Each number is 128 + 32 x the weight over its row's rms, rounded and kept within 0 to 255. Layers, rows and columns count from 0. The size above them is the row's rms in percent of the matrix's.

# layer 4 MLP down (transposed), 1280x320, rms 0.0331, rows 954-1006, columns 0-63
size [ 93  96  88 111 100  96  89 110 102 106 104  96  99 111 108  92  91  94  92  99 104  90 101  98  92  81 106 100 114 106  94 100  98 109 102 100  90 101 100  88  98 101  97 105  92 100 124  94  96 105 123 100  92]
[[118 156 141 135 125 137 167 136 155 136 165  72 152 130  74 143 240 124 132 109 157 114 115 147 135  75  77 128 111  95 120 130 134 114 177 162 147 198 136  85 108 106 156 174  90  96 118 115 147 166 145  87 104 136  86 114 153 146 114 178 158 167  82 173]
 [153 167 146 154  46 137 171 154 118  85 153 144 165 145 216 148 145 130 100 144  86  96  89 114 137  37 123 178 120 190 143  65 157 141 131 123 144 129 133 114 155 142 169  84 114 101 133 118 159 117 193 122 146 106 101 125 133 160 144 130 152 177 235 181]
 [106 111  94  63  63 126  96 103 118 105 133 181 138 103  94 139 114 116 125 115  77 106  98 105 179 106 111 182 120  98 151 118 137  58 162 144 161 131  96 169 137  98  76 172  92 134 140  82 124 146 152 152 118  94 118 131 152 112 141  86 110 168 119 120]
 [103  93 171 115 142  84 125  95 123 112 206 154 196  77  72 139 106  96 136 100 149  85  95 110 170 182 137 127 140 128 179 134 148  92 108 180 120 148 167 121 154  87 145 103 124 118 105 125 130 137 146 131  93 134 154  90 138 134 103 105 108 144  78 144]
 [171 122 119  93 120  82 200  81 150  71 162 120  78 190 113 121 148  94 182  78  82 102 143 149 159 176 129 166  64 108 112  66 185 175 143 122  77 120  81 169 192 137 108 124 155 120 180 135 110 154 113 132 120 109 161 150 170 101 215 148 155 138 113 129]
 [157  92 169 186 114 102 151 140 216 154 109 128  77 146 125 165 115 146  82 120 115  75 167 106 128 110  87 116 101 128 135 185 152 116 154 182 150  99  94 160 159 148 158 114 100  70 106 133  88 122  60 126 192 157 133 133 138 153 118 116  84 141 154  96]
 [149 152 125 151 107  89 140  76 116 139  97 163 133 127 107 136  91 125  80  70 102 105 104 122 167 125 126 114 160 187 131 186 122 140 126 186 121 171 136 117 111 122 142 152 156 110 143  96 129 161 117 114 147  43 133 111 162 111  72 144 142  75 105 136]
 [122  93 136  98 152 172 150 130 130 165 135 109 191 156 124 123 139 124  85 101 121 188 124 145 153 142 156 134 154  86 138 101  99 203 127 211 135 144  61 131 121 148 113 113  91  41 162 141  76 137  85 118 180 220 167 167 123 102 183  65 162 136 153 138]
 [137 150 111 165 160 132  59 113 107 143 160 119 139 193 144 179  78 144  87 180  96 124  95  86 122 108 113  90 157  65  56 158 143  68 118 135 147 149 176 184 149 141 144 112 114 128 102 169 183  95 132  67 134 110 110 159 140 201 169 124 120  83 112 139]
 [ 83 108  92 151  94  95 156 184  88 108 196  80 146 128 162 165  83  89 143 158  91 163 120 170 128  89 136 105 120 112 114 127 120 158 149 152 120 128 157 172 138 120 107 101 132 105 111  42  83 139 139 103  90 146 146 159 156 118 173 141 131 158 125 211]
 [143 156 108  71 180 133 118 159 159 112 117 115 130 117 145 122  54 112 116 131 153 128 123 142 177  84 111 132 123 123 104 120  94 144 148 151  98  57  84 139 118 152 130 116 157 140 133 125  89  91 157 166 136 170 169 138 109  95 134 124 183  90 144 155]
 [145 129 122 147 162 147 135 138 132 102 144  98 145 125 127  86  73 121 127 181 186 142 147  89  51  88 152 146 146 148 178  97 122 106  86 162  80 119 144 108 116 120  69 143 142 105 152 148 132 163  69 120 108 126 145 130 118 146 165  68 104 138  92 154]
 [133  99 170 111  79 117 128  98 111 110 132  96 176  89 137 148 172 143 109 191 153 186 168 118 147 159 147 144 137 110 110 114 147 159 126 149 112 201  93  89  79 172 125 111 133  90  76 141 108 160 111 133 151  96  76 147 112 112  95 135 105 109 143 106]
 [111 104 120 142 187  73 114 120 156 155  45 143 121 168 173  34 139 112 161 128 156 151 115 150 139 103 161 168 135 135 118 135 118 127 154 176 176 161 146  62 210 126 139 130 136  70 102 102 137 123 112 128 110 102 201 138 120 136  90 127 122 160 180 137]
 [108  88 163 142 176 203 129 131 136 115 164 118  98 182 160  72 131 198  89 203 157 136 117 131 119  78 120 117 133 148 139 117  76 124 161 137 141 140 164 136 137  77 121  73 109 109 124  94 130 133 141 118 137  53 119  95 112 124 156 100 113 166 152 115]
 [ 86 152 151 149  94 101 102 137 110 154 114 116 161 146 125 118 156 172 154 134 109  66 164 156 116 143 129 152  91 129 146 113  91 156 113  81 152 154 123 107 127 109 131  61 140 116 136 101 100 123 110 150 103  80 126  73  68 141  90 159 110 180  90 129]
 [ 86 144 115 161  30  91 130  78 135 127  69 137 146 143  81  53 102 142 118 129 127 150  97  95 135 148 174 123 121 162 115  81 180 131  88 173 104 116 130 105 147 123 107 162 117 126 176 161 134 136  76 114 134  74 121 118  74 136 134 169  81 115 166 158]
 [120 130 195 136 147 143 125 167 124  81 135 152 160  69 174  81 157 133 149 105 140 109 128 134  76 115 129 112 163 173 173  97 126 154 123 100  90  83 132 114 148 144 144 116 156 129  37 166 111 105 121  82 122 147 152 120 102 192  67 186 189 126 169 125]
 [104 176 179  99  87  79 151 185 130 101 188 142 150 106 150 155 125 138  92  98  71 167 190 156 152 150 101 175 130  85 167 119 108 132 159 134 125 125 151  97 140  91 105 152 175 180 159 133 113  66 147 125 143 142 136  88  79 147 155  92 135 199 139 131]
 [150  74 101 145 129 139 115 135 120 151 147 131 150 168  90 113 116 179 125 113 180 112 131 107 147 106 106  92  94 151 103 107  30  66 102 165 149 133 106 184 144 107 194 150 123 135 152  87 136  74 164  92 100 125 119 108 139 141  76 202 201 132  92  68]
 [160  96 117 147  93 133 132 126 124 164 139 174 139 116  81 144  99 119  97 106 114  90  49 171  87 159  93 126 129  98 197 143 151 129 161 154  89  99 161  88 146 167 178  83 127 132  74 110 170  93 163 121 115 108 102  73  84 104 122 145 153 221 119 155]
 [105 142 144 109 107  96 147 187 158 136 147 136  99 146 127  91 154 112 142 114 108 156 109 133 132 176  99 118  94 147 113 176 173 105 127 121 124 158 152 145 128 153 148  99 134 114 132 148 137 230  97 145 106 176 135  97 107 109 158 187 137 142 155  75]
 [161 116 116  69 137 120 166 167 141 168 128 195 123  80 124 170 104 155 111 176 127 106 120 113 158  83 107 120 112  82  95 125 170 112 200 126 132 190 129 212 105 168 100 117 131  96 140  93 156 155 145 102 109  75 170 157 150  96 132 136 115  71 120 142]
 [118 147 122 164 148 135 165  92  97 153 155  91 109 146 192 157 132  81 107  88 136 177 149 154 177 138 103 109 102 172  49  42 125 151 114 138 112 105  77 150 168 145 112  97 134  95 102 118 102 159 111 106 122  92 168 140  91 102 170  95 145 116 166 144]
 [131 174 164 128 160 149  99 126 164 163  85 148 152 151  75 147 129 121 103 121 173 110  52 129 130  93 172  51 120 119 112  59 146 147 136 143 143 137 145 168 115 150 112 152 132 146 116 104 114 150 105 131  93  92 127  83 115 180 102 118 164 117 134 139]
 [166 145 153  99  99 155 172 119 110 140  97 129 104 131  96 146 141  82 114 108 166 118 136 162  89 114  44 125 189 179 137 135 149  97 163 115  79 101  94 138 162 160 148 144  81 135 148  75 114 132  76 128 117 171 104 131 120  92  70 111 170 188 124 176]
 [199  76 108 173 132 106 183 119 155 141 154 105 137 156  83 135  60 194  95  98 127 147  60  83 103 137  98 155 115  62 119 171 155 115 121  72 115 144  86 118 168  74 161 128 143 141 115 157 171 117 156 140  87 114  97  74  88 128 185 167 122 102 122 174]
 [192 129 162 120  98 159 128 156 242 136 133  49 213  94 153 145 126  98 142 150 141 111 112 118  96 127 133 116 131 175 115 103 124 128 133 136 132 159  95  97 146  99  82  94  91 130 171 159 136 120 153 180 152 138 162 122 127 172 139 124 157 106 166 115]
 [ 78 134 138 110 132  76 123 138 110  98 117 137 131 108 114  76 121 107  80 125  98  95 110  79 117 156 105 113  89 156 145 153 119 144 113 117 158 179 103 134 185  99 101  90 118 172 164 150  74 158 136  72  92 136 150 148 145 121 123 137 179  79 174 162]
 [152 121 152 136 123 149 145 139 139 169 156 114  90 142 171 101 185 169  90 124 150 142 147 113 132 143 117 157 170 140 130  66 128 141 155 145 157 174 120 170  78 133  91 106 138 132  88 150 159 199 119  71 154 104 165 116  74 121  73  99 106 132 137 153]
 [ 57 123 144 126 121 169  94 195 181 125 162 117  86 117 131 128 105 151 109 130 118 163 132 148 161 144 115 125 143 109 149 136 122 130 151 167 121  67 137 100 144 123 134  71 122 141  78 142 129 122 157  61 100 148 141  84 150 113 121 156 153 156 157 148]
 [160 143 108  95 172 103 140 111  72 163 123 161 120 102 141  39 129  72 157 126 127 145 115  82 123 139 120 170 176 144 152  60  91 189 156 197 137 123 161 123  59  54 155 135  96 118 127 132 124 183  77 203  88 121  97 132 118 126 130 126 104  82 125 151]
 [ 90 119 116 132 212 175 119 144  90 193 161 151 157 129 102 138 138 122 138 118 104 143  68 153 106 108  97 107 136 132 122  67 204 116 137  65 177 129 129 209  97  85  92  74 114 133 143 124 167 118 175 168 106 111 165 121  99  60 135 150 126 116 120 114]
 [149 173 129 138 134  79 116 157 138 124 140  97 130  75 160  86  69 103 148 111 119 150  97 156 150 120 138 123 184 120 113 134 126 115 134 115 154 193 100  84 146 113 119 153 156 126 125 147 124 114  63  77 144 113 126 168 137  93 161  99  78 117 104 187]
 [113 187  87 135 174 134 128 178 119 136 173 151 115 183 135 164 156 146 190 153 155 151  71 171  92  97 124 101  99 132 130 138  85 163 144 164 123 177  75 121 153 116 138  78 166 130  94 139 108 155 118 104 114 122 156 126 140 129  97 120  68 119 197 179]
 [140  94 168 148 144 135 149 146 120  92 198 128  99 113  94 204 155 161 126 123 128 153 162 124  92 119 156 137 145 102 150 110 114 101  98 179 131 147 154 143 141 117 151 106 143 131 116  90 116 160 142  50 129 128 150 166 134 155 143 115 125  84  91 109]
 [120 153 126 135 169 164 140  56 106 115  91  80 104 135 137 116 129 116 174 132  55 176 152 163 129 116 187 105 102 105 138  98 116 122 124 163 151 162 104 106  88 112  58 153 160 127 171  90 155 122 103 130 165 171  86 144  66 100 167  94 157  98 130 107]
 [110 174 136 144 211 170 206 146 146 153 105 105 110 122 137 138 105 130 118 125 166 119 138 111  62 111 139  95  76 183 200 130 191 126 136 116 121 162 105 119 133 131 117 127 132 120 148 111 188 135 151 178 141 126 190  86 129 127  89  95  50 147 138  77]
 [178 108 182 146 118 163 103  80 128 112 118 147 228  81 150 134 135 103  64 158 153 145 174 126 117 120 175 162 125 137 132 128 142 176 212 121 125  87  95 149  93 147 145 149 147 128 142 139 132 133 152 111 116 105 147 177 128 165 105 118 110 102 141 139]
 [170 127 139 155 160 181 159 148 164 145 176 167 182 140 123 130 105 103 164 109 108 119 155 110 158 125 117  90 113 124 208 170  90 140 124 110 125 138  43 112 127 136 112 163 144 135 155 158 123 134  91 129 136 139 177 193 131 125 112 109 154  43 117 165]
 [159 153 130 119 156 158  95  61 108 128 162  93 162 134 189 133 144 169  84  73  73 144 212  89 110 172 113 146 160 113 114 106 133 139 100 157 101 132 123 110  96  99 137 163 108 144 181  93 163  86 137  89 133  95 169 118 168 102 134 122 113 119  46  98]
 [144 111 158 183 107  91 168 200 135  94 128 110  60 124  60 106 112 136 129  39  83 130 131  86 110 164 176 151 130  95 145 128 189  99 108 166 121 164 144 179  91 170 146 136  93  75 129 105 126 181 143  84 164 100 123 117 105  87 136 147 160 108 124  86]
 [128 137 121 149 144 129 143 167 126 146  93 128 141 113 133 132  75  96  75 109 133 167 120 119 157 119 161 105 126 134 113 132 117  78 155 126 139 141 118 175 101 191 151 132  73  60 133 102  77 105 129 149 112  99 171 117 163  98 127 108 105 184 119 131]
 [109 109 146 144 128 111  74 168 159  86  70 113 112 153 144 128 124 172 126 169 128  64 128 135 158 134  68 129 165 142 116 151 102 158 112 188 164  90 139 146 128 108  89  99 142  60 121 181 143 172 154 150  80 157 177 112 123  75 114 149  97 157 129 169]
 [146 122 105 105  96 166 186 168 141 151 203 102 131 115 119 136 163 151 124  83  95 122 208 126 137  63  70 153 130 179 148  64 142 152 117 129 101 118  68 123  56 128  44 130  80 120 149  96  99 115 135 121 135 152 120 116 133  83 120 116 133  87 174 143]
 [189 158 107 111 191 121 159  81  77 182  85 135 134 141  98 173 117 138 165 129 138 148 148 176 149 160  61  86 141 139  80  85  92  89 159 166 114 160  64 160 149 133 154 147 105 109 126 106 132  97 203 161 163 132 145 134 152 175 100  77 138 153 179  95]
 [114 153  93 150 139 183 114 206  73 115  87 135  97 123  92 144 117 105 133 119  81  95  94  98 145 176  63 104 149 152 102 160 136 146 164  77 102 134  74 144 150 173 130 116 130  97 141  93 114 131 133 118 112 119 125 145 203  82 206 144 119 128 185 114]
 [ 64 167 108  81 140 130 170 173 114 114 130 105 153 128 143 126 144 161 142  94  79 172 152  95 128  77  89 118 132  81 107 106  57 125 251 138 135 122 145  74 142 143 187 109 136 120 125 114 174 130 151 145  94 131 154 118 154 130 114 118 116 134 171 175]
 [145  77 101 123  97 125 116 142  86 171 105 137 138 135 106 117 158  84 165 153  76 168 104 170 136 106 114 167 215 104 108 162  86  77 142 175 126 148 151 128 118 165 157 152 110  78 130 101 139 129 100 131 141 148 129 134 194  92  71  80 116  64 185 157]
 [ 94 177 117 113 129 134  99 138 144  82 117 128 143  69 135  85 156  79 147 105 140 113 117 138 144 146 168  60 131  61 158 143  96 115 181 201  96 114 190 131 111 106 124 178 164 110 116 127 111 119 141 114 121 144 155  67 134 118 111 175 187 144 179 136]
 [130 138 155 101 134  94  77 123 115 170 117 135 148 192 162  73 162 118 135 100 127 115 133 171 175 126  93 177 112 106 110 101 131 139  44 133 175 116 132  91 130 204 142 148 131 115 150 167 124 147 146  95 123 170 100 158 116  83 170 184 157 104  67 143]
 [123 159 110  56 110 139 157 111 165 102 147 121 126 160 117 121  93 123 159 147 127 111 133 133 151  88 100 128 111 181 155 160 108 121 146 162 103 154 130 149 132 130 110 104 146 150 131 133 170 208 184 164  98 104 136 125 126 113 148 121  40 114 169  31]
 [151  82 113 121 167 139  38 107 123 106  83 111 114  76 158 137 172  89  78 141 140 106 173 147 151 163 139 169 119 120 140  94 165  96  98  99 113 171 101 147 143  76 113 136 147  94  64 113 133  89 152 138 115 180 152 129 123 122 116 102 154 118 182 161]]
# layer 4 MLP up, 1280x320, rms 0.138, rows 955-1006, columns 0-63
size [ 94  90 107  95  93 105 102  99 109 100 100 100 114 105  85  96  89  89 109 110  85 102  96  93  76 105  95  99 106 102  99 100 115  96  93  89 102 112  91  90  95 108  97 105 102 126  88 100 106 123  89  90]
[[169 129 131 114 142  38 174 165 130 143 132  70  75 137 117 171  63 107  86 118 120 138 172  93 145 127 163 116 129 109 129 178 200 168 126 145 127 150  74 116 119 150 145  83 106 150 160 179 113 162 117 159  44 118 168 198 133 117  97 131  78 163  94 153]
 [132 107 111 131 151 161 110  97 131 141 137 170 118 108 130 124  99  98 135 136 156 138 161 182 143 144 133 128 141 117  68 117 152 181 159  90  97  87 106 105 146 164 135 113  88 160  51 123  63 121  92 124 161 148 175 116 101 108  88 110 123 172 153 204]
 [110 139 145 125 119 118  96 151 133 137 154 131 105  60 133 156  86  75 109 137 137 108 106 135 213 142 121 121  79 160  88 152 147 132 135  95 148 136 133 166 126  94  92 118 131 144 154 209 189 147 175 108 124 127 100  91 121 143 160 146 154 147 148  86]
 [ 95 121  95  69 108 117 189 138 160 122 199 109 167 117 158 123 137  96 147 126 144 123 144 172 161 122 130 150 148  95 181 128 166 152 100 161 153 107 134 160 130 166 149 133 165 133 120 102 137  89 134 185 113 204 148 145 175  68 153 140  90 170 150 122]
 [111 142 102 116 108 128  92 145 149 104 131 169 165 111 173 153  51 145 125 169  82 128 162  42 168 108 152 155  57  71 140 123 169  86 141 129 137  98 174 170  99 207  92  44 117 126 100 135  87 126 122 116  34  84  99 130 102 139 124 185 147 115 106 167]
 [114  95  81 156 164 137 140 140 198 143 194 188 146 177  94  84  95 150 107 139 120 100 127 119 140  80  98 176  48 119 159 112 103  97  77 132  98 151 152 100 107  84  87 156 141 135  88 158 140  69 128 138 120 125 114 123 162 109 130 114  97 123 120  71]
 [108 153 115 108 142 132 128  78 109 115 112 124 150 153 161 179  60 154 120 147  85 151 111  82 113 124 130 123  98 139  89  65 105 163 134 128 103 126 119  91 133 112  92 181  98 134 144 196 148 106  96 135 138 120 154  96  97 161 208  60 115 145 133 199]
 [140 167 117 141 124  81 109 170  99 121 134 111 151  93 102  92 154  88 151  98 137 148 145 182 139 129  94 142 146  93 148 168  84 106  72 107 108 120 177 141 196  86  94 143 151 122 130 174 126 138  84 192 136  82  91 102  76 119 132  66  95 157 119 150]
 [119 189  97  69 171 118 169  96 106 157 171 124 190 171 134 148 192  94 104  78 114 139 133 125  87 105 107 134  11 104 113 177 187  99  73 117 104 116  74 112 127 122  88  86 120 125 125  85 132 104 112  74 140 129 102 132 153 130 206 124 158 181 132 135]
 [123 129 176 134 102  85 104 133 186 132 128 168 120 203 147 124 180 133 120 114 123 177  85 183 151  56  72 131 149 158 177 101 156 126 184  42  54 176 121  38 137 102 108 134 103  79 164 177 101  93 125  96 114 183  97  94 118 131 173 196 161 135  92 142]
 [105 110 106 161  82  95 158 129 133 138  95  99 157 107 117  50 158 147 140  96 128  69 148 127 133 143 168  82 158  82 102 138 105 128 212 142  62 145 181 117 105 103 128 126 127 159 181 205 106 140 152 180 125 112 134 157  76 113 128 109 116 119  87 170]
 [ 85 143 126 140 134  32 167 132 143 159  77 171 171  86 109 141 162  87  88 145 105 147 131 128 127 125 137 140 141 135 178 102  76  55 140 157 172 148 110 139  66 146  77 130 152 135 137  75 108 165 157 131  39  91 159 134 108 100 180 166 121 150  87 103]
 [ 63 138 145 166 102 116 148 119 101 125 130 124 108 151 124 126 103 164 113 104 200 145 166 124 107  76 147 124  92 137 129 102 113  89 100 120  98 115 105 143  97 102 120 127  78 102 138 158 172 141 104 148 124  73 156 106 142 149  99  99  84 105 127 153]
 [111 127 144 132 145 112 119 100  69 117  75 161 157 135 170  96 128 158 109 131 112 117  99 132 144 113 128 160 192 110 118 102 127 167 116  67 174 125 162 132 242 158 161 172 144 126 107 164 116  95  93 128 132  64 137 121 164 124  50 225 162 168  75 123]
 [107 119 146 143 121 130 103 121 112  94 108 132 119 162 133 154  97  81 112 114  83  98 113 197 147 137 134 132 154 131 132 142 124  90 165 154 117 175 143 153 130 126 100 142 194 191 114  76 165  98 170 154 141  82 187 106 159 103 155 171 142 155 190 108]
 [141  83 131 140 108 141 183 159 102 166 121 124  85 104  92 129  73  96 158 115 186 130  81 153 109 105 112 127 111 150  98 125  96 128 143 128 134 101  97 126 191 151 141  96 170 180 143 183  86  79 166 119 169  86 112 114 172 141 131 124  92 154  97 111]
 [109 123  83 132  42 119 194 148 143 112 157 128  89 120 159 161  94  87 104 146 114 125 109  87 131 136 197 127  99 118 134  91 117 172  99 140 114 166 117  92 168 126 100 110 109 185  96 153 109 160 117 103 111  91 112 147 105  97 147 123 116 103 108 148]
 [118 159 172 157 169 114 138 121 140 183 103 158 121 127 152 126 106 133  63 173 125 145 159 131 128 134 153 107 136  94 122 108 127  95  89 155 175  95 103 213 168 133 155 163 140 109 163 165 138 146 167 143 158 156 157 155 115 127 212 165 113 187 115 121]
 [124 148 119 153 100 179 159 135  85 147  82 125 169 133 109 132 104 101 163 177 112 119  71 142 120  97  98 146 134 100  81 171 119 146 138 170  81 115 114  80 120  98  66  97 110 126 144 130  74  83 137  75 134 191  82 114  90 137 186 136 149 152 148 126]
 [119 101 100 121 142 117 154 119 123  55 137 124 161 103 186 121  98  81 115 107 143 168 110  96 114 128 147 113 142 198  99 128 142  88 140  93 129 125 145 115 118  77 153 130 137 146 138  86 176  74 161 142 164  80 167 156 164  60 147 172 165 158 117 106]
 [ 83 140 118  99 145 110 138  96 165 118  93 126 126 181  55 162 113 140 122 136 101  87 143 157  99 115 132 154  55 100 150  72 144 115 130 122 152 172 134 156  91 164 138 110  88 124 140 129 137 120 120 139 144 186  80 151 114 140 138  90 152 132 121 181]
 [107 202 121 145 123 161 166  92  39 143  93 114 161 115 116 127  57 152 145 158 170 115 151 119 106  86 114 171 138 115 144 160 118 129 108 106 124 137 169  84  75  75 174 167 153  90  81 106  85  94 130 162 111 180 180 143  80  97  89 157  71 147  89 105]
 [ 99 133 132 103  79  86 110 123 142 129  88 112 135 118 152 141  99 126 129 117 183 104  77 131 126 141 117 133 185 181 134  95 139  96 127 143 192  48 144 143 135 187 147  85 117 184 143 158 122 121 123  98 128 130 113 120 191 113 155 153  95  89  90 105]
 [127 100 145 100 155 157 118  96 128 121 126 148 145 124 163 124 114  95 142 121 136  71 156 123 155 117  95 157 142 168 151 136  98 146 186 122 105 111  72 104 144  83 134 139 137 183 125 152 121 164 151 151 118  91 142 167 103 108 167  69 120 109 107 174]
 [123 130 154  78 122 182 135  95 136 102  71 190 170 193 108 133 104 124 152  55 149 103 184 183 180 125  95 108 179 127 179 143 137 114 105 160  90 130 143 119  80 125 128 113  73 151 107 105 117 138 111 183 159 142 142 119  83 115 114 189 124 187 143 129]
 [139 143 108  98 127 136 165 101 110 135  30 158 127 164 143 153 141  99 133  97  67 165 107 111 131 166 111 129 168 155 157  83 152 103 148 108 135 192 117  91  84 104 172 146  98 112 119 126 160  66 116 107 112 184 136 120 161 163 155 161 133 131 181 121]
 [ 99 155 110 139  80  63 215 109  93 166  92 116 105  86 124 146 101 158 108 125 155 113 134  10 151 122 119 130 147 134 155 193  94 165 140 128 102 136  97 140 145 157 101 135 159 164 153 108 147 100  81 129 115 128 180 127  95  87  80 103 163 195 162 114]
 [103 167 151 146 123  98 145 128 158 164 175 145 144 104 168 165 168 146 119 135 180 143 103 126 187  79 187 169 132 142 145 145 110 107 118 103 109 100 218 145  89 138 111  65  80 116 126 127 146 131 179 137  91  86 111  81 162  88 119 135 103 122 153 142]
 [123 121 137  88 160 144 106  78  94 142 134  97 163 127 147 156 105 120 152 114 156  78 140 140  88  92  53 172 104 117 134 152 158  89  97 112 102  93 152 108  77 102 103 136 166 123 182  90 147 193 106 105 120  99 122 164 142  99  98  89  75 154  81 144]
 [153 177 140 131 149  93  82 144 109 154 105 170 130  96 115  51 125 127 106 135 163 153 164  73 194 131 151 107 145 181 183  65 122 123  93 130 131 133 117 125 109 149 145 105 114  83  81 118 144 134 107 127 116 110 103 102 109 123 159 115 146 113 114 115]
 [101 138 136 127 127 134 157 130 201 107 112 146 142 131 157 103 161 202 134 156 148  41 119 126 150 108 136 121 166  98 152 208  97  97 101 130 144 135 128  42  56 165 138  91 165 146  94 130 139 183 139 119 141 112 104 110 115 165  80 139  43 160  97 195]
 [158 114 111 142 118 123 106 113 144 104  85 141 127 119 127 151 119  96 142 115 122 199 201 161  93 130 146 111  68 136 124 107 165 112 143 114 130 136 123 136 100  74 159 120  94 135 163 153 102 141 105  72  95 119 188 116 112  65 176 135 124 133 128  87]
 [ 86 127 151 137 111 109 172 129  96 102 128  99  73  97 128 120 130  73  55 151 116 158 177 121 123 130 126 168 168  98 102 113  86  70 217 106 121  81 167 171 127  73 155 113 193 147 134 132  73 126  74 165 107  88  93 118 153 113 150 130 125 135 131 100]
 [101 130 133 108  60 114 131 167  87 128 144 128 123 108 133 109 118 163 141 130 115 114 173 130  59 119 180 232 180 121 122 111 166 139  45 152 178 128 193 118  53 114  57 155 105 152 172 179  64 128 127 123 109 143  93 134  97 130 128  99 170 148 132 135]
 [133  99 147 194  76 121 111 129 114  97 124 140 151 158 112  94 120  84 125 136 158 109  93 100  87  65 177  69 103 145 159 147 118 133 105 191 110 149 186 172 151 203 117 110  88 169 131 123 108 145 139 107 125 150 188 150 106 161 101 174  56 196  90 132]
 [158 171 137 140 155 117 102 143 159 189 105 175  60 160 151 166  68 203 142 183 127  89 110 110 140  82 155 164 138 148  63 190  74  94  83 120 123 188 123 127 111 127 103 103 148 152 167 153 109 195 108 139 145 188 177 147 137 136 110 141  73 155 137 156]
 [135 125 161 144 119  70 123  81 103 230 154 165 181 166 133 192 114 112  90 214  89 139 144 124 113 121 153  80 112 120 141 123 125 109 112 110 156 112 159 100  92  83 127  64 158 242 146 170 109 118  68 125  93 161 108 129 211 114 145 146 109 169 102  51]
 [ 85 101 138 136 123 138 186  90 131 166 149  54  70 101 124 164 152 133 142 112 156 147 123  89 130  88 123 116 101  57  80 157 149 172 121 124 110 159 211 113 143 148  39 134 113 127 145 142  92 115 117  94 111 153 157 114 101 154 122 147 124 209  83 142]
 [185 155 162 114 105 169 174 101 124 139 101 106 133 113 111 121  48  95 149  76 115 106 133  93 170 172  55 133  71 108 140 120 142 115 155 123 131 142 127  82 122  84 129 165  82 151 117 190 109 145 100 135  98 134 101  73 156  82 115 141 128 142 142 152]
 [119 134 110 125 124 108 118 157 152 152  50 147 122 133 159 134 105  90 125 109 150 108 102 152 165  83 161 136  71 155  57 127 121 116 110 155 177  77 144  98 153 187  82 122 146 142  37 147 105 157 132 144  66 174  80 170  36 171 178 111 111 132 142 131]
 [118  91 107 114 143 132 128 189 169 144 101 134 105 110 133 140 107  93 141  79 107 139 144 151 128 118 117 245 122 102 185 140 139 154  73 107 121 138 136  84 144 108 101 192 159 122 183 116  99 152 135 141 154 153  91 109 186 150  90 151 117 161 152 154]
 [120  88 162 126 134  82  93  86 121 120 130  72 130 178  95 128 122 133 110  74 157  98 131 192 144 154 110 139 106 121 144 163 136  90  78 116 149 151 176  72 100  85 114  93 116 123 134  93 137 126 180  52  93 166  97 112 162 117  81 132  98 129 134 105]
 [ 93  82 170 107  90 109 100 178 111 174 136 155 129  60  99 118 115 158 111 141 123 130  86 162 148 121 165 101  85 113 196 106 117  75 129 186 146  97 101 128 142 114  45  74 170 163 148 174  75 105 103 157 181 140 101 149 127 121 175 153  55 136 115 100]
 [104 108  97 100 159  52 170 132  98 129 102 135 144 149 154 145 109 166 107 130 119  91 139 125  97  63 118 147  90 107 132  84 153  99  92 142  99 120  95 112  89 132 151 183 119 138 115 102 134 141 102 170 142 174 175 123 157 104 120 126 131 103 114 192]
 [ 95 133 106  84 166 110 170 139  94 220 130 155 215 129  97 193 155 168 171  80 108 144 119 175 153 155 163 167  87 164 103 104 103 139 114 145 129 141 129 156 166 166 168 151 129 151 142 157 177 105 115 159 125  87  92 114  97 138 142 130 129 130 202 209]
 [ 73 163 173 158 166 144 133  96 184 127 101 181 125 119 111 162 121 187  78 106 111  93 107 118 125 198 105 160 116 129 145 153  68 132 168 109 106 149 149 104 187 158 155 138 162 115 131 152 135  88 152 136 116 100 136 145 129 162 121 120 106 175 130 103]
 [106 188 118 136 122 153 120 150  92 105  91  80 105 178  85 103 151 109 101 110  94 148 115 146  95 128 182 121 144 126 130 171 158  89  92 124 155 104 170 135 134 136  80 133 127 113 183 114 149 101  61 185  83 115 138 109 167 139 104 122 176 127 128 129]
 [ 80  81 138 134  73 132 201 133 129 137 122 159 179 190  92  92 118  87 114 170 151 155  88 126 123 115 152 181 139  66 103  89 143  94  94 174 104 108 130 123  47 132 151 200  91 102 126 165 140 130 102 155 106  58 161 115 166 126 133 154  93 105 122 181]
 [ 97 102 103 141  97 119 171 123 104  81 188 170 158 144 116 123 133 167 154 107  97 151 125 109 172 159  99 109  78 125 132 148  75 166  75 143 121 125 144 177 104 167 172 113 153 117 114 162  85 109 125 122 117 103 143 107 130 114 135 111  93 133 102 136]
 [110 146 146 111 113 153 117 152 145 128 108 183 134 143 236 132 133 123 117 125 160 146 191 185 123 115 122  52  92 123  82 146  97 160 170 130 132 149 106  47  90 153  88 135 152 110 105 155 112 100  85 158 127 183 120 201 131  96  80 138 145 134 175  79]
 [127 119 108  70  96  94 101 137 121 158 116 119 221  31 113 157  82 137 148 114 185 124 151 158 179 124 100 138 108 106 185 123  88 102 151 110  99 113 116 117  98 116  37 101  80 149  93 120 137 104 125 121 177 155 114 155 113  69 119 103 122 177  88 197]
 [160 140 124 124 109 114 149  97 141 156 100 116 109  90 109 202 119 132 124 130 170 117 139 153  33 147  81  99  78  99 125 128 157  89  91  37 114 139 119 109  84 128 156 162 183 127 163 182 143 160 123  99 111 125 156 118  98  56 128 138 111 156 125 126]]